Part of a small language model's weights.
Size: 4 heads of 32, vocabulary 1024.
Architecture: LayerNorm before each block, attention and MLP in parallel.
Each number is 128 + 24 x the weight over the matrix's rms, rounded and kept within 0 to 255. Layers, rows and columns count from 0. Numbers have three digits each.

# v: layer 6 attention value, 128x128, rms 0.125, rows 85-105, columns 0-127
# o: layer 6 attention output (transposed), 128x128, rms 0.108, rows 85-104, columns 0-127
# q: layer 6 attention query, 128x128, rms 0.154, rows 96-127, columns 0-127
# k: layer 6 attention key, 128x128, rms 0.149, rows 96-127, columns 0-127
v85:081118111135137158168168156114123117159143119130139131121134135139159121134133110156103137111147125135124162131113141143160105128151133148142082147142090138117115115125130126149113105165133106097140168128141090087111109136112087144106156131141141136111098164128108115130139124098144108131100126155125124145111140136133139181104140155093127112172099129108145127154135121086136124113136
o85:146139181120118111109134123164118133121141134128120094104118116134166125154118116085130124131123146146119120171120128105128138190149123098095139091091153153134134127120146115156118134125118137130133110116120132117206142134147150090155077100140111112143098090148130136140100139142103122077131135122120094127124133102142134108137143114160094146109132119138143133128129105122148133167174
v86:118123111111123088096171171141159141152117120099124136119117138133145104141137114145154134147138093121163112147108114134146106125107119136142098108162159119093141051124164157138139121122134123109148134167105127109143128123142133122122110113184128146134163099109151104141141132157092114112160084095145143133103126165154147146140120115134109110103104146115123145146106126085152111143136
o86:127138133115112185158126102124112132119127115141132092097141074088130153146135130119104107142134147138146148130134132140119165146159115150144124111156111118120110146122124144125070129168093107121109137094184142149140156093124110144143089101130099153118136096127143147122125169091139106133145169117093109140125123074122108117148169130161134107159170130120150117102143154119094120103141
v87:110115103141153135101117133138154086116136156163124097132106148129115128148102158112151132156151068170137138151144164119137123133053091091147137110111086152120141173153139093135129135144102146088123135133104132114134127127156124121108135110120098143139132128118138141124107090096132118102104140117145142127113089116112136126157174178142156154122153127132119151110145117137161151096121
o87:165098150091125123111104124128077125151121120071096109137111146161139149132143140191169153141134138114109097122120131130129136131150128127125097124104144087134102123131142169122139123097103128123148116111124107128169120141084140133193144111147185138130123136139111159130143126119158097145089089133161118133145161126114091155170122105097118119124085113143140126131114148121100127159140
v88:115148155101142125147115122117150117145152147160143107115114138117122209112131146120088119116135095138097130106152143123147115126132129126123131117184112124163149086129175152116114110157103153110111117162145112119110126092078124102087093107125151133145126151138143110076167140122111128133092137115133128152117157136148156126154130093114106142119135146116162118102106103122118162144162
o88:116132126145157137119133118136143093118121167095140156128149124161117100157083102128140107088119162171143117131151136137133128118156137148096125120140155129109121143088094128146126139122094108114129161141134120110155111113113102139146122104158097132121125087130105104170116139113158129145139149137113135119121098065128132122120111160139164136139141155150110111118122141107143116159144
v89:091177128105163138111128123136089119111084090170142119123151133136119099123104094119148140140147142103138153164155109096161119136088138118134113128090084165143104155140143122111110176127083103130149139132182116106126100165115148124135112186101114182126093095120117120173143130118107189113107139145119106131083099112129152173120127134108143124111111127099143145145134127151166122160131
o89:160115144174114145131105146158132156135130138158098126105103109142131095101113138069076104114162129136094150119110144156086132106108111087126120143141141141088119132114143143124120087142107159126111143136098171131139124131166127161138178098148151142124125142142140159099110077156134097139137071116146133127126137135108129150130117155125121126155145152173105088136125141116116137148109
v90:170149130163169117147116104114093113128092093136145157161103113092143173115130166143136106169101112130164070109126080145151113060128110067122126182095142111117135128112092117149136133112105097103142153112142121131135121133095127154116147111119141167167122148136113142138154151137143134104137103118142168111127131181133077111125134143154143138132060131097148151150107142143132139102108
o90:121129091136144094105099125162179121125129159143087157132123119159120129153105169108122157100160154117139123096106147184111119132127148132138134109138097142127099139172117128145113135136128099135126140103092117117129104165111108119122153146145066128101155139146116115073144158134135152153128111106135113119150100122159145132093114113144073115110142128180139107140136104167144150113117
v91:126129118155124118101107116136106123127116084121128127179133146171125159165105086139104122128173111140143110095117133140127153120124145152113112127160128166113151095130108126174111131116117106113164118090158117117154144126095133091147157099144132106114098133127145118089112124152123153113111141136103121166080123153132130136142160094137112127164079122132145166130161082146116142110147
o91:118118144108120144166111179152126131120159162119112116077115098101138098132143114141113124147134120105119135103113130150157111136132139127151147145124146120120123152122128119085161122192169120115118138182151102106134126146131115100112110133089083149120131097146126134137101125130130108150119116120145138081137140096157147131112109156117152117106181126107130105131136140099153143131116
v92:104125118168116162147160147107153122093140111153144168122191149118107080167139137162098131072100131104110147112096143133156125106146169140099091146148109158121101100088136161092131093105201146112120086165054100148088150164130154152137134125105138120126115150139074114133132151120088126102129136120075120077131112156143114141151189116146136116121102122131176124141128092122125163154144
o92:146114116137164101141113093107138102162129124168164126094088099171193137104133118128119107138103114146129119140128094091173146120120143106113126152079113106155144145099116168102149152125092151193169155088153138110183125143149096154112119174148085070151125146147140144084120133078119138085152171132140150142121117147174133105111096095147133112114137103134086148149143132138125104101106
v93:150148120128125138151145090109172147121155127121154124132131093101108164127071093125150118123158121133106122126137147122171142131091201105120133141141126125138159110107130105117124130134111132100106103183121140110178116142119125174162140143097166134087097074139133157140117078174108106086134149124117143089126123100113170119166128104113149124134172135103136120129129108094114144125106
o93:124099153112140095115112123161120136129120144099129130117145137109114101119142159160180113121111112138129142180117136108069160123132101137171134142121154112129128114143134160109141114120108119101142139119106110128181089109132116105117098146166100157141142113109143094155100133098132121111139097097160116154100127147128111140118143133149094179131122154134114144142135186117126117141141
v94:140143130108120154125110158143133136145150168117138136148139123125153134145142134116173143143140137116172115129116166094117131121098127109132109177125101127083124181114140167112117144106158131129154118143111142154101102124130145129113094150111142118115122146114123154119116121139127104110132138110143088160106087148089125153137134094113097138068167115115137122117112064136110119133140
o94:100113120149131128121122130095128126175103129160119129098120135147115105095125088093133128123165146156104157115128146148127155160103118102124156127116127141177130135133128139137135081128120131147106133108135154132159132147137138122131152123137124116133097106115150107121141141093171142134130149133102130121130110137126103141160121129145163142116148115065159124115113140096134126114102
v95:155126098094141139128138108119140135116135087124144155126099118172171152107063104094135130117084139081115135104093151117170135155105129126110108119122147129130115141095143122136167122069140126136154102142157119120189093146111117116088148121143111109141156156126118124098124168172108116130128127159186150167130132118088147182160102138171126073133132173158075091142123148117091131157111
o95:127126133157135112150129127165138121103101161145155136146116151133100118180134155159136123116110131174123124105109111136079114125113124152142140117123106088125156094117109123115119114156124106132098134144121153102116103143133112130149094159098114152113139098138129129108173129098138126132172098086074106111144097145151135094101138113166144174153136094109173135123145135105173112142156
q96:086108142134085140090132105117118165136147117101112134113104120147127139173172101106147140139122117127117111140115143143146097101164121141153118215162136134114131091142143114100092135112149107127100132079119112145130141114138153106129157119116140174122180152111095158107097116110114103155140198145133153129175124173086117157117096118100103140160147166113124126114122105085167097111139
k96:176114150123097122122187084114074136110131109142126140146166160100134141103126149144143119156145136138154139126092107099123085181169150146125109118120158112069161118132150125115153119143169120133093072133096096142112118174070086121104122145111094123141136151094171109174154109149118106128122145148134128118146158112102105082131139093127111136116113172167136133115138084125196090171158
q97:139158168138145074132136081109087155177084089114131129145145112114158132121103143131169158133149109117137109103070199159124126144109144150117158150141129079158158104113134149137146094150131151104135127118118136122125112181082139102091105118148126138152111119108141132120183079120136118128194131146148090132128146126147150097127100156113091136112120127107124089134157116106169109123119
k97:130171117102127120095134108165088170124083155131153111141110114118111121123126130118169118119147125143157138125132153141162127127129135136124135119104110121130136149143110107118148130086154108151084129126101121125091081161178104117110122131106173137163151131039109180094141102124158167091202107124088138106105123178121153143137125121154088119110109153120136108149131159119128104169156
q98:132098100123081122148163166151119171130099115119135120113127141124118201136095135118096133110088136050133093141094127115132136143119121111106121152106166102143152100093145153146103168170121148089134135167107104094185155129141105134079142150161161126173102131133076174129116114142158115131142112127137140154092113154136129109156116101161162063134143123120090076123123172164138136128123
k98:147117107095153119113147148209147137173133156126087094153110137120095173106123128108130089100174146082121094131118123108155099132140121098108099144085112164179125137085137139108152186121124091130150135128109109128121190154122163132129092111115097141184154132171124145143119153119164169127124094100134112113113168103126135107138106126142147110115160083148127102107177127126107112135142
q99:117105088147108129119168105165127147123109152083117110168161160117100126117195103157141176109115128154113134146112115162196107153081146139116119086134150069108087165108139148117123102115161108084161142105138112159129104102107110111124148136156103148122143122098109123113178111158119104166111114112106111117133128127112155166130181140120148108129118071149206136119122144115165110135112
k99:128141159134108111161156153145141146136105160113112125171145132157106111133117083143147137085131094141134126124117114111147114143124104181107165101112133130065079118130128164121149141123131082106132102110134151140078137092137150118168110099120101164125142106111102130144134104093132139166111071123130117188145062160084145085144138166120136149162145102126142114154139119142143183137124
q100:072112092114146098122094111119088136104115100142138149169159118141110140119193098109110091161093101154117175130134152144143091109120073125149160161132146143116166136085159113175141148109156119124175107115090153140152156149123083121135119104165139063149104119150163133127139135081118101173112166144112171095161167118149154149135122137113182078156095147109176104127130075131111103109121
k100:048134130109122112126171111110070162099131133073134133127130100148126174131132126135114104130132153107130178136137116157135079173117103136135121152128148160093149150103134075150171159111090082104148135161114157164153137154154158112132118142130117118140114114104153130142122156097134157080116171142170149138110101187145092111152177156146121124136113115109167086118127080081121128111079
q101:236095128153143105158156104128111045077135107108123099137115111188113114110087138122136153128130112116082109166202131131139157108079127106099104108135152097158116134123150119127136128142110133141112141117175103138168161190146141169100104194173150128114139176076119152062102103103122106139140123148121166104074177114113128175113149111147137112144099148141130165108120110105142160117092
k101:171114182091151114161158092135138055093131132082155122117189104191139122115171105116144121155125128120118122125178115138124159110119126126142136117115174130113139118138130129127149185129126122147145140095129091113132137192133148131132134068147191137156048137129090100118115144123125170187110153123138120118080125126128164103134062058115075152104110120110112133086143108166133124136134
q102:122154117147175133128093176152115158156097118134125152188140128136085128145092101134159096083095137139104152107127145199112128112073128127127134161174168085159123127159075122170078136135112097113170140143108109129125144123154121155162127145086156113111127197087152119167140136140138099091128137094127162117145105121110119137087113119108131140088061122142113062148134104106108133159133
k102:157106124174168116107147202082146098126132118107129112116145134142097126110122139140098068102114169114136152035129124128154120115111146120182155170146146127078131117132082093153129102168134058119161141174115119156103173120126092163116101147125157134088140177104160143086158075136116153160142138112137150126106122158119160144142107152074141128104134117163144098134116159100129088114142
q103:139164161091175208167118146095120177088117127156125113129149133148131171103170129157134100132142092144114098113091138107158140117111140110130090113120081149115088091161075107111103150129140083140095140174170153160118126140144114101160112098143130188169117110104139116120125127110108132111128149196112123093121141059159176128133097107141154071131155086134112112141155115076169119189107
k103:152176177133092151184165150097074126135117114156122120139128135090148128103164095159150111123133103136119116109099159146113202100117106120111136128097127120150131106148115142129132160148196105138129142169116112144211170154120124103122137070128098116118157105129106075070155131100138111070144154127111145164103107121107153129108154125132118112133117077136124156086143123100141133123156
q104:078135110136107121135142098130095103094122146090097120114096174141117114147118146123149105113157139145090127125157116167165128162164179134149127106150145188141160120083139084213119176130122131161140121144083071081140154120123123149165128064106078152108102105101141122101101110152127157104126156115118178137115100112128106104087105143152168100121187121109115179120095129158193147129145
k104:129144087134156103140151173106139142121144150111084122106112152140106152150126113164097170174089123140149136196189096110121135110167144090117086129124128183150121112144160082138105122141165100114088178133127131146111128113118087118073130093140120068147093110125133116177116126115159143140145144119123182151165113094136151152089099130127137111106179134128113107105106102111175165116103
q105:091117070109106087187156108154076083157100129124136179124100121129124168133159114136166113123172142108158156165140139131146149122124106124103153102094142108142111124163110108117078097117102123077122134176166161142127116175166115107156118115102130137144107111165166147105148183119162125080158110137117104124153115104089140102136119097128112141094122145146148185129136131131146141095106
k105:142136180118129118182106139166105126128097134146149136104141110129129088136108122115083159092161126149137102086146199152139173153128113099168125149114077135152176164133118093127169104176106138114104097142162148104087118120155089166130132105073090077080085135116132133136169162094127149135173097127133134107132143083181126077111125131146091131134175115126124103124117136156103126138135
q106:100150169120108121139130114136148137111107135174167147099148138118111143136143162102093137097119118169109092121149137129099123135111085104116102123120140144185077126149149135098081108141164122133131160055160127105076112136094117106100093090173120138120093199090185126159122125151156106159127112093190128098135071131142106165155140150129155114132220136133135190143096158123102114106140
k106:166157135142077149160135100106102119141135144101151112158118109104132133141126177098074135142138159124089100134130119117139090091141137104137140148158092180088080081099127124100125151065183150133104152085169089170170134133103126101133145134140114157099079137134142201167137124150110126135110092147115155151142157165143159109154121092129152126172157092113114090148093120132074111096158
q107:133103170115121149127119114154102094125175115075115150126114104164149104161131129160099112126127138169157102138106154149069152142151145114170139164074136074161093088057133136142105113132164087112135120149141126145144166128108141140129107148074122164164080096118134119141090170175127123106122152090088138094139114129115150125131190104139161129099110056101137154125157153140116139111173
k107:143164095117116141151162150168122082175093127128107120141084162138129109125093143133103134119127132151124143124157157129098144136116143126150101084156188080123146126152147136138125102152123095140098127164146161135118122141096106096136129143107152129103115070133155125121112163072175144169082132133113126110110116116146112143139105128137151137098136125130122137127169111101087118119153
q108:137107131164085173094084095082178112127151117115110131159113112132136114120123139167093197145151153099150168122116126120117176128127086174144120141121121176088136149149101130134139080143115115155148120091134070099152111078145100150124124152111102151112131124097136121130154148120160144140157101148143110108128097102140132160088157098150106101100190146106111120148148142172133154115091
k108:113170148111139125075089054139172137080128135147140147165115109102149140131189146114158152108119125105098132161099105111122094130148079085154138084144122125122143120168133149120081072160123094135084140139127061127133128109087133161110146151130164091117110135187128154141158132093112168138133131114139099165125127150136135100120119113156134126131171152148138145135092117119135126120173
q109:118125147123103105128142176132153133140088148153162081117102179150146166143122137144130152214092110148147100166156162116139130141108127150153118163114071080097179122118098093158077121148160096131163133143154103115084123134091155117103151113121092111164127148117129093155112132134173130133109144112107118138111174113135117110075155073102132109069153115131128144114131194117089100174108
k109:163163144114126123123150149136124152120113098177147130119094142122125138133110135149153084131120099148146153126104087137202120095163147133123144172114111091097202131123107130152069166087110093125148117135163149163081131148145135104167109120121131130092119111163101118142149127164127163112085107122115151135133066089150164117108106141152130056093142111135129166123143087130110139089167
q110:161093130112094094186105127146123126110117137150145147178125147133162101182113072136137129146106170126170159153087129161105169122139143103103135096126119149104155129173139093115147123135150121144100172132138140124109138101119154087087108081079104137104087156137134143098103108178122127208126127120119147102166137096131122131105073117140136112132110081158111136129120104175147178123112
k110:144122165141162127143138155114147099130098178125129141111088135163136129119166101098130158154143109112075079123144156159127151132115131153117091123148137153135132121122138071155073144159156144183129135147095145090096082099108125132116166131086109157117098115130125088134124075112118118156153135151119185104107130123121141101129120164157117061106138132145137170155095104161138098142109
q111:116101127149074066118096129108087166088124123128141091093170098081138109127156122149149137138110156116113135149138063129117137108120095131124152147155090136126127117117114184119141193112133124114095114124161121143176146133138168127131096116138148094075105146134147098180131116114086123102155164162146112148119147091135086161159111135075171129112128149159144159122151121128152149164169
k111:120163164202135142095142172114119144081103159076109112116149167087134163129120120139148120116085123189126130122132116143138148174112101126147127081163112156173140141140138101123107161077104129098133117133125149124165127116113165077166093114116118141098089146154131096175121110126121145095155128139115107146109139094147094144153131062130084149145107155156125133109135138147090110133108
q112:121176076108143163133137116094133194117144103118154117142127151151147124119105105124082092100087101127138110170127094147155165129152090155091120146144093100140177115138099102053163146126132124130169141145165087118150122183120105106081152131075094126136112156126123151126119113128160135113101145085112087184111103140118149153115121191153108135154113166113157167145126135108175123120090
k112:120150103176130135127146138089149122118114154144144152124158134174111109130124165132107126123139098091132164142097093113101116163142095102138147142117076128149154091078158133090125158106129120173183147136150125132116095143160108112132138121107114121132160086135133155116118101065140081119183144134079111212107117098166131101119160110145141161091085076156134142110126142134172122149119
q113:090153159140117133130128130129167111120121082157146131116103137131152080096125113116118112131168118153121114127091096153136137167186142143154183120091158110103141163159132104159137118112161139088101158116161134134178182172085170128107137173077145094105159097109129115105148109140108147162109129119110088104109163142093096134144111116112146123101176125071153080114132140113118150112109
k113:068140131134168122122124137136116152130160112146088096142111160148135088108148146116151120120111101096146105125118131112128134162183135131163073157099104058097154153156177112168130129106139152134093177131138150132133119100128177132136123121112137130164089079080100151134139130079080113186107135191162121094138127135142127143133152070116082149112122135095139123157116154116133152107154
q114:159100117145156089094111126114163139135081106165148157082078113167107124107121143163144137141092085133125184155079143089136128121173128151129134125093158144156112096148112104130163096109181111128132181130086073134126100154131103116143121110150169172079131148138092139087106135143164126110077156137141094166167101144183136109108128166109129100109143096168131095129136103104189144148140
k114:124164146130161122075094128080127116114150132120145106160091147114159151161096113078118148139100128122099147128139124177132164165161145126122083139125103113145156070164142124108133180129153121128181099088097093155150143127145115113147166135156124125122122148105122133095105128082135104139146083112148108098173089187126095111084124160115095126106151095166140124150147116142168112137148
q115:090115136128148140095155122122159099111130134100150147123083095128132157108102142178144131113079145114103129126098098188112126130091094093141139091121111137092156133141116088142142125184120128183107128066125063168164117154134142165094115096145110143169125153141135140119146179110116143132111146096153150104169162089120152124179133174154113139179127112129119108140098159120066146109118
k115:153134182087149139116122136118115116113119118125123132120152136121157159129148159123138111163118162106116140098135139137098109162166076174117086146119136132108102147102111140138094087113094160181122144085139087154111123110112122159119094144162123138088116103106105131132122082080169179100129156099145147131127157149144148142118131112137151144131115124123152151141151145141098159064107
q116:130137138109083109132080104135119148147121144112072152138170138126123144160130123129172104089108112116154110086142132113155102090126105139139115122136085125179100128156135126080160084109102117144167084151154033143148133097116121134137125156124136087145053154190144150094163185177138132084102142107131139122141188140155157123139089102099127146129156125108138125125106153138125116169145
k116:119096148122143103117165149117106130156132166132139121109173162122140142184111127131124132140094106131100166109156152106065136109166088103161147096093123157133111161115125136143146098078077095128153076121090131116158148153138099096121148191100135102105121111132135143093133156145108141077108075153136127165140135149149182128163122112125145124110108143101105201091111123144141121170117
q117:112171083157168112148113120128140089165185134167120138133150087108111132096107096168093074181139130140146112082137142102125105107096095146140125160150121146119078121134125134125147144183108120109109127137141118123141191113126143136107119135118094116123161105084143105142168092106121125137146136125159145144100094153086126120133078120113137123139102104189125154188183171160157078083126
k117:129114108123129180160145118115154145115130106146143110142124136075086148125126130137110108123141117141125070166130095081131128153104106122075112124136101110108132152175148107095171138156112095153146098152138123117143134115131123163080115146116156138130131163134095108116133109133078135111102182166136197185119167159139112137123101101130152147110149090121108133179127144181057117172109
q118:143137132121079147138199091085137122114131139177137190165150107090064148122123126126103112138157153057199118132122131149121100139099118075073144140094174181107173161148132114135077113118143113120094138113141096166135147106103181149137133145093111169110130133091152089141148120116139146093126135131130151124139134135115199146118158094137104086138126129098101141111134092136128120134139
k118:085182133109107142159171166153183156126116160124118159173136100168046102131207172068097103158148192128136126159107164134086148144094136137080139120151119140133168142151113122153109093146090095135134112108118132139113172134153158168093112110162073156102093124116135140120137080135143107149144129131125134100171127119086121098118143103128130080105083151104086156113096097120131139123143
q119:108120122146135142126142138147120105129138132144125085108169114147157067121155157092108125135146114130165069140116133171093116120085138116152157121138084190127100076166147091098149117081156146106106107158129101124117130159122102139102138135109126139139142155154161137118143131128142138158104129127134144088103072122169146130145089132137127106123108153133132119143134157154083140113154
k119:121116124142116140150154136116108132158160133116117157060127152095129151083149158117113146149146067132095119104139176109105120102125092143115157157123130140119143170091146126071144138104130108139108129157126170142125109143143122110145153141172143095138072145135146155093137075114096116156126101133131111110116150149126091153093125113150131129150166133109151137157178142105123119122107
q120:128119145174114090139122163066138121142120115155110084138196184156068124131148187133131112076135175124159154166164175106138124123171143073118147121142106124142118105146133129134147102114096160140135138113129169104143105139090089116144108096111126151137140107096132096120104146109095128139157194161103131137165105156072120124145102132155120096149156081063107091140093151097166186124087
k120:144148065092113141151121104086115158161173107110128059143150151147129163082138149079099115115104110138123162111133106096152161078149167154136126098118100116168146165154113127139119152135094139144115175070119178161148143135074122162132139134094114099144111114117162102116142139119114128130166111131094168141096139133085116134122155161165092147154160125097133114157084078148188124119097
q121:177112114121129082079102101104138150159153124146193075135101080109100096163129089116136133120141103121116137134146125081210150078094194133141149128120102123115123151147105133134108122139120104099132080152077109148111102113128187128129111172131170126116114105120101164152170134123113142152128180144156140175089136112167145107133157143130136098109147122105144140143129117113138147133124
k121:152131131110107082105103132062106112136117128141162108172076101134198162101127095138134113160105108167137133111143160073144120149107116127125174099134114110129142097171144156133138113119110120116145123131136104138093161118138147116160138119108132111169146139102120123132081119146168149112114137173181133116121152156158107146118106087133098099132133107095134134110095128127147175167126
q122:111133081199169162079159110075103098167112132142159098117105086155142160144131096071111089153166170176137098139114078107149128145112111145095147107167132103175154171147167114126150149111119108126173135096079116112146106078138134169159124116134149123182130116140087165127058094147127099115151156116137120148116138136147077138087115080147157136139089158099137150114146136108143101164134
k122:096113087153168148163151056034093130143089134146124142112118126121109109141138075123050107102117173151124191137126116136146124162153185120069180110161144139145111125103125156156122133144116126080120155142089169133127096136137115156133151093149124129172148120163108149135113112127144121123123107114161140105113116111154096078115123077119117161093092168140126150127182166157113155149155
q123:117121140107076130151154114123146093090103154120153116198114135137161164162133131129131108110089112089094145154149155134076105187107130173122140147130094127160089134161096160136148116118116119144159106096107095101127148178100165110172109165078129124182138101118097144151139156127144168102077142168149129121105129188101132137146148146115099139143081101125107108112148132143138078070126
k123:142090141116128096116160104216130086114137164145140150143127135121123117128093148120137113085077133101134114138107122152076083161133152119074157136122119136172186126172111068148158120095105128140123142143164151183124102108085136162152075131142131114141086128125132078130111112115172160115130116097114118117171153176149156130113161135124132156098100114122113114123153130124140127166142
q124:101124147127164123148074069130171142143144134163171125140122169114168117137135129109120128102090144132092110151145151149147146142147094051149099135139159155119114146171106077153133103123079112127158174154137106090158168120135072118097136160165116149112129058090167092105142160160167125108136083170067152153171088117162093132174116084135120157145140100124163073083162118126109089144119
k124:117128148134147135132118107109161127141145159120096118099161144151173124160089094070107114080158136139153156147072149116124119117138098143154108159100139158110080135177133122126154131151129115121112197115133068149129144150111119140128124131122157114140115073156138128075145145141071113110118149192101116143174089160160122139110130168121111125069140157162160107098118108117099124085084
q125:140113158150124149143086166084147086101158114142109153105181151135158092109141156114111118096130099074125182145102098131113124122062140119120103143143139093079115096148160119071118194123160125127169121118088150162134150157130113151157148130117074120155114143134121106137167176100142112127136096145146137139127135120126072104122172068081118093180131144124139163126080122170126183163131
k125:161093125107096152128119127131187132148148097141074156093135114142131119120112139113140097118108159124103144130141119176068122158102081114141157127169129061082076178114095129126112161107122094114133122161120189132169133150137147126099143116129088146129128154189140116147108142109162152127145148093080082116161115134153140146093150099146107130180115144154103143121078091159157116128147
q126:109107126109168139177167084148141104089163141144111103149117129146118142101093134134096184129111106135162103154074114074110140130159139147148139124140121130104137138168138146142083142122066163145113103089104067179203127106165148086165142137182140123138101127124128120103136110080094113133146135133118074115147108127144069128158157130125152125075107102136169129156089143135140129149175
k126:122136135121152090144126144137140096136094127146150135123146124083138180134108123131071169121156118137105090156132131127139169133138141141115095137067136100120113142149144114166106077118094135146145143123121126127152124091152116136173164108173105125118099154099119128128092158118135147108115144115088066158184086097110101129166109118179113178122104124141128118179109143123099109128196
q127:108107143157121128160120114084141173079158143155104086093116139117126089110118101104164120148110112139134147113120141181114099133099133116092088140104166108156140164105110155140072132165105138096158109113140136163102111158111120150122148102160100128123140112158110185097134125163142193088158133120111106111128107138128113123146106149154165149149116141113152090112153109142144187126104
k127:125141143122131145093160150117141153079135188151135118122106154130165133106083153076148119148159113089138171083146126135144085095132150097120098115158125152144088146126123121135149164157136117138117148156137104050101139150148118154115091106143102122100158148086120104123137159150121099158152114078094107125118108136121156113150149105188108148167154140100132099119134159096117159131100
v96:095169100099143143108133113174116141151149122090134156066142107136136095102136143174105112113102168087134136138105113117163147124133120175122151120104130122155134114155107165110127111155149113114163169099145141119149147130130100099118156134101124139144124123104092115161117115143113166135115133083148114130099149166119163102122144128118106123140077149140128160157122120109115103149117
o96:124158152144123146168129119155129133140135132112093096164099104112122137158117147111170144133144147106154077129111132114136139136126153147138116148100118117130121129160125117140080123109131160161106117123123144124128134162083177125141095148188128119141084149092159121081138124114119105120170117155129087088099126080128128154173130124096159154154167156078099118141101121098077120112167
v97:118135109145116087149123086100121139094138114178106113130103138127150139108128168141160111140168141149128125125130127106122135136154120128120125130152153142145145096121118147107209125138052156137152093135160142105144100085126125089104127083155125106118106139115128130139152124123123159152122088098119131148129131137127131130132114133190110105098130108158115086150108130133171122131148
o97:181169159118126158101117117167209107115135085139127127134084129140153160119132151108122128127065076091119151131120162139104125120132132169161099123108126104122088145151159125131145085119160118093132120120109102188113105103172105084125162121152133142137134164120134149130126102134167131111093087119139103111129069102143149071141150170107157141147139107175066134107128149145139151138125
v98:106104165127108120134099150175124106121097134124141085121128114165181124132081123134155166142152161118146138132110137128130128124100161103137058124114098091170123140109162122119095111124100165145105160136143129175086115105084126168127171124138125112123129150134139099126120157142076101120149125142138124129095123147144131103144132077115102164127139129118118144123125143151150117142138
o98:155127067134143104114161111115113107148122091134110174130177142114091111110129105107125144142123127100161119106166122131125114139115106135140116165098164131091150035132117139125177147115114118117131102126099189131137131174180130135115106125158145112150130098110103152108110119091133114140136175139135166151107118092133140119098129165201107099173121114171126119158104086127174150117090
v99:081082110123178132117110112140131136147122141150095095168170104119118121137124127149132134098152080129136147136144115085141153098148150094093126163158120143114134113148127063115128111126107118104074164096142105152141138105147184085147113172114119164131146148112144156147123130104097147121158138157150153114155128116155173151137120102132104099097132074116140150156132144092165142108111
o99:060102099169141144073125155138131132101120090097137154109109198107156160095102136129140119114154102090168143145127094121106141162183091150129122127085117131152159150109096151150114137101140152132172152131095144093115112136131097132100143099146160092096124118141118176150115112089111186138148083083155147122107112117185122139123107107103104138172143178128127094131100199119152123177130
v100:159095140110095132146138160134192129108118100109113102107129183104093116123157169151111143092089113141113105154153134169123156098150140113099119142116152130092122125119128140104154131167113167143116151124138120153105094132163122110135120137099123104123125136117109115092128163192136091139139124169135124124119152142121096119139160094128078149131112133147153135141129129136100136115123
o100:104155099160153146164130088156114182171114139181139164157154108109133080064138089134136105160146119140150134122110128140111120130090128124084153129168113115108060077107153114111113128114145113079124142169102167161181150165130118117110143124133138146171130109159128148135158118121109137140119102102151140116103109129088117124136089141092140150116117128122107133144175146144088073117148
v101:126110117153140145119137135118148121135124085110140159144130111100136138138077150137116081154161144146135114127126148099097138135103143132123087140112079119152149135122153141113176125156146148103111146161162145061145139174121127152147093116125105129143129145084097117116123151140104147100129089114122134139151137082162075111093121147144151146136136174115114150121142123111089131139146
o101:093129109104120150115116140101102140116141119188132113110137131100138118096166157118143144158144075160133076072143141099133115084114157138147122136113136141118160147089146140117127142119122119125129142161132141124148112093168147130155139128166092120130113149128161090153144105134132081080094136166189106146136092130146105155119168108144139104100137128117133126121099157118154141116115
v102:096120146108122160146141132131115103109150132133124096155116131156113130183119148130154088114111109084160160141149116122122160129118133076158168140167113123173096145141123142121129131129099126127144096171145140112108072123151115137115152116151145120141103110097129115128116127130105133124137169124106164101142121099132118128136155101123153143070098131146121144128085135140141149105157
o102:161179153146171145076079111073098146164122083141102130108112124123132135126141112165157125149110109111139154122169144164146127150117113157134124101127141149101181083096099128143133121161148110140160134135139073150095103133122113135092102159090194133123135118092109127128122097084160130125095150119130097147143147129133135123136145108101127161174089121161144142125141093116106147090144
v103:110102127128165127171133100085136121161112161131108136152138130112125107098105144169147126136053070117129115161140144128093134174116130139090104143172138119122124145104116165124122139130094156153106134125119162172129164153155116117137131134093107092169143168138123159129089123106122141129110110172133127131150137130096141124097111169113149089144104160126135101117135111111149095129118
o103:152124070134121168103079069158130138104147126112139141108108125100201149174165116130128146099133167127102086156176161106151151149107139144150125140118133134167115108105152123106137124097120093107083105198144134103135095106120118147165131094133142135140136070152133135104124135169116155136108090096167122075126091150174116131156118103123145108140175097120156117133115151132092102145141
v104:142135128102122146126125117115128122166132140133171154107144139156104149137122114130126139140143168131149169142113156113119120109156170123124141110112115118102144145092122164090123119116118146159115101155093131180127100115142174114128137148151087134076141101096116159132150128115132123117110089119117152136103135097121097182142156148087095138111103083139131125151140134108096092138072
o104:128121103097140128149122090115085128128100156122144114176104131162120180144113133108175140111146139145125115073136112118100112141171127132146118150103129127147137120113176138169117106121151129107087144101146114132119129118127093106080121119151145133103104156170100164120124156134165151111099149124168145135128170124136122102116120158145158124154095151119076153108116140110131061100161
v105:123123077153104157114124158149147161097120120126125109111152127134068129147115124118160155108105136170104128151174140101121142133114124127125164118105142132117133136150120130138102114134151126123134106083115128148073098135128109149118118132146145139145081119121136139151093146147106159142123138133134106145135176143145137144116161155134111098067107096163125114076158123113132130161083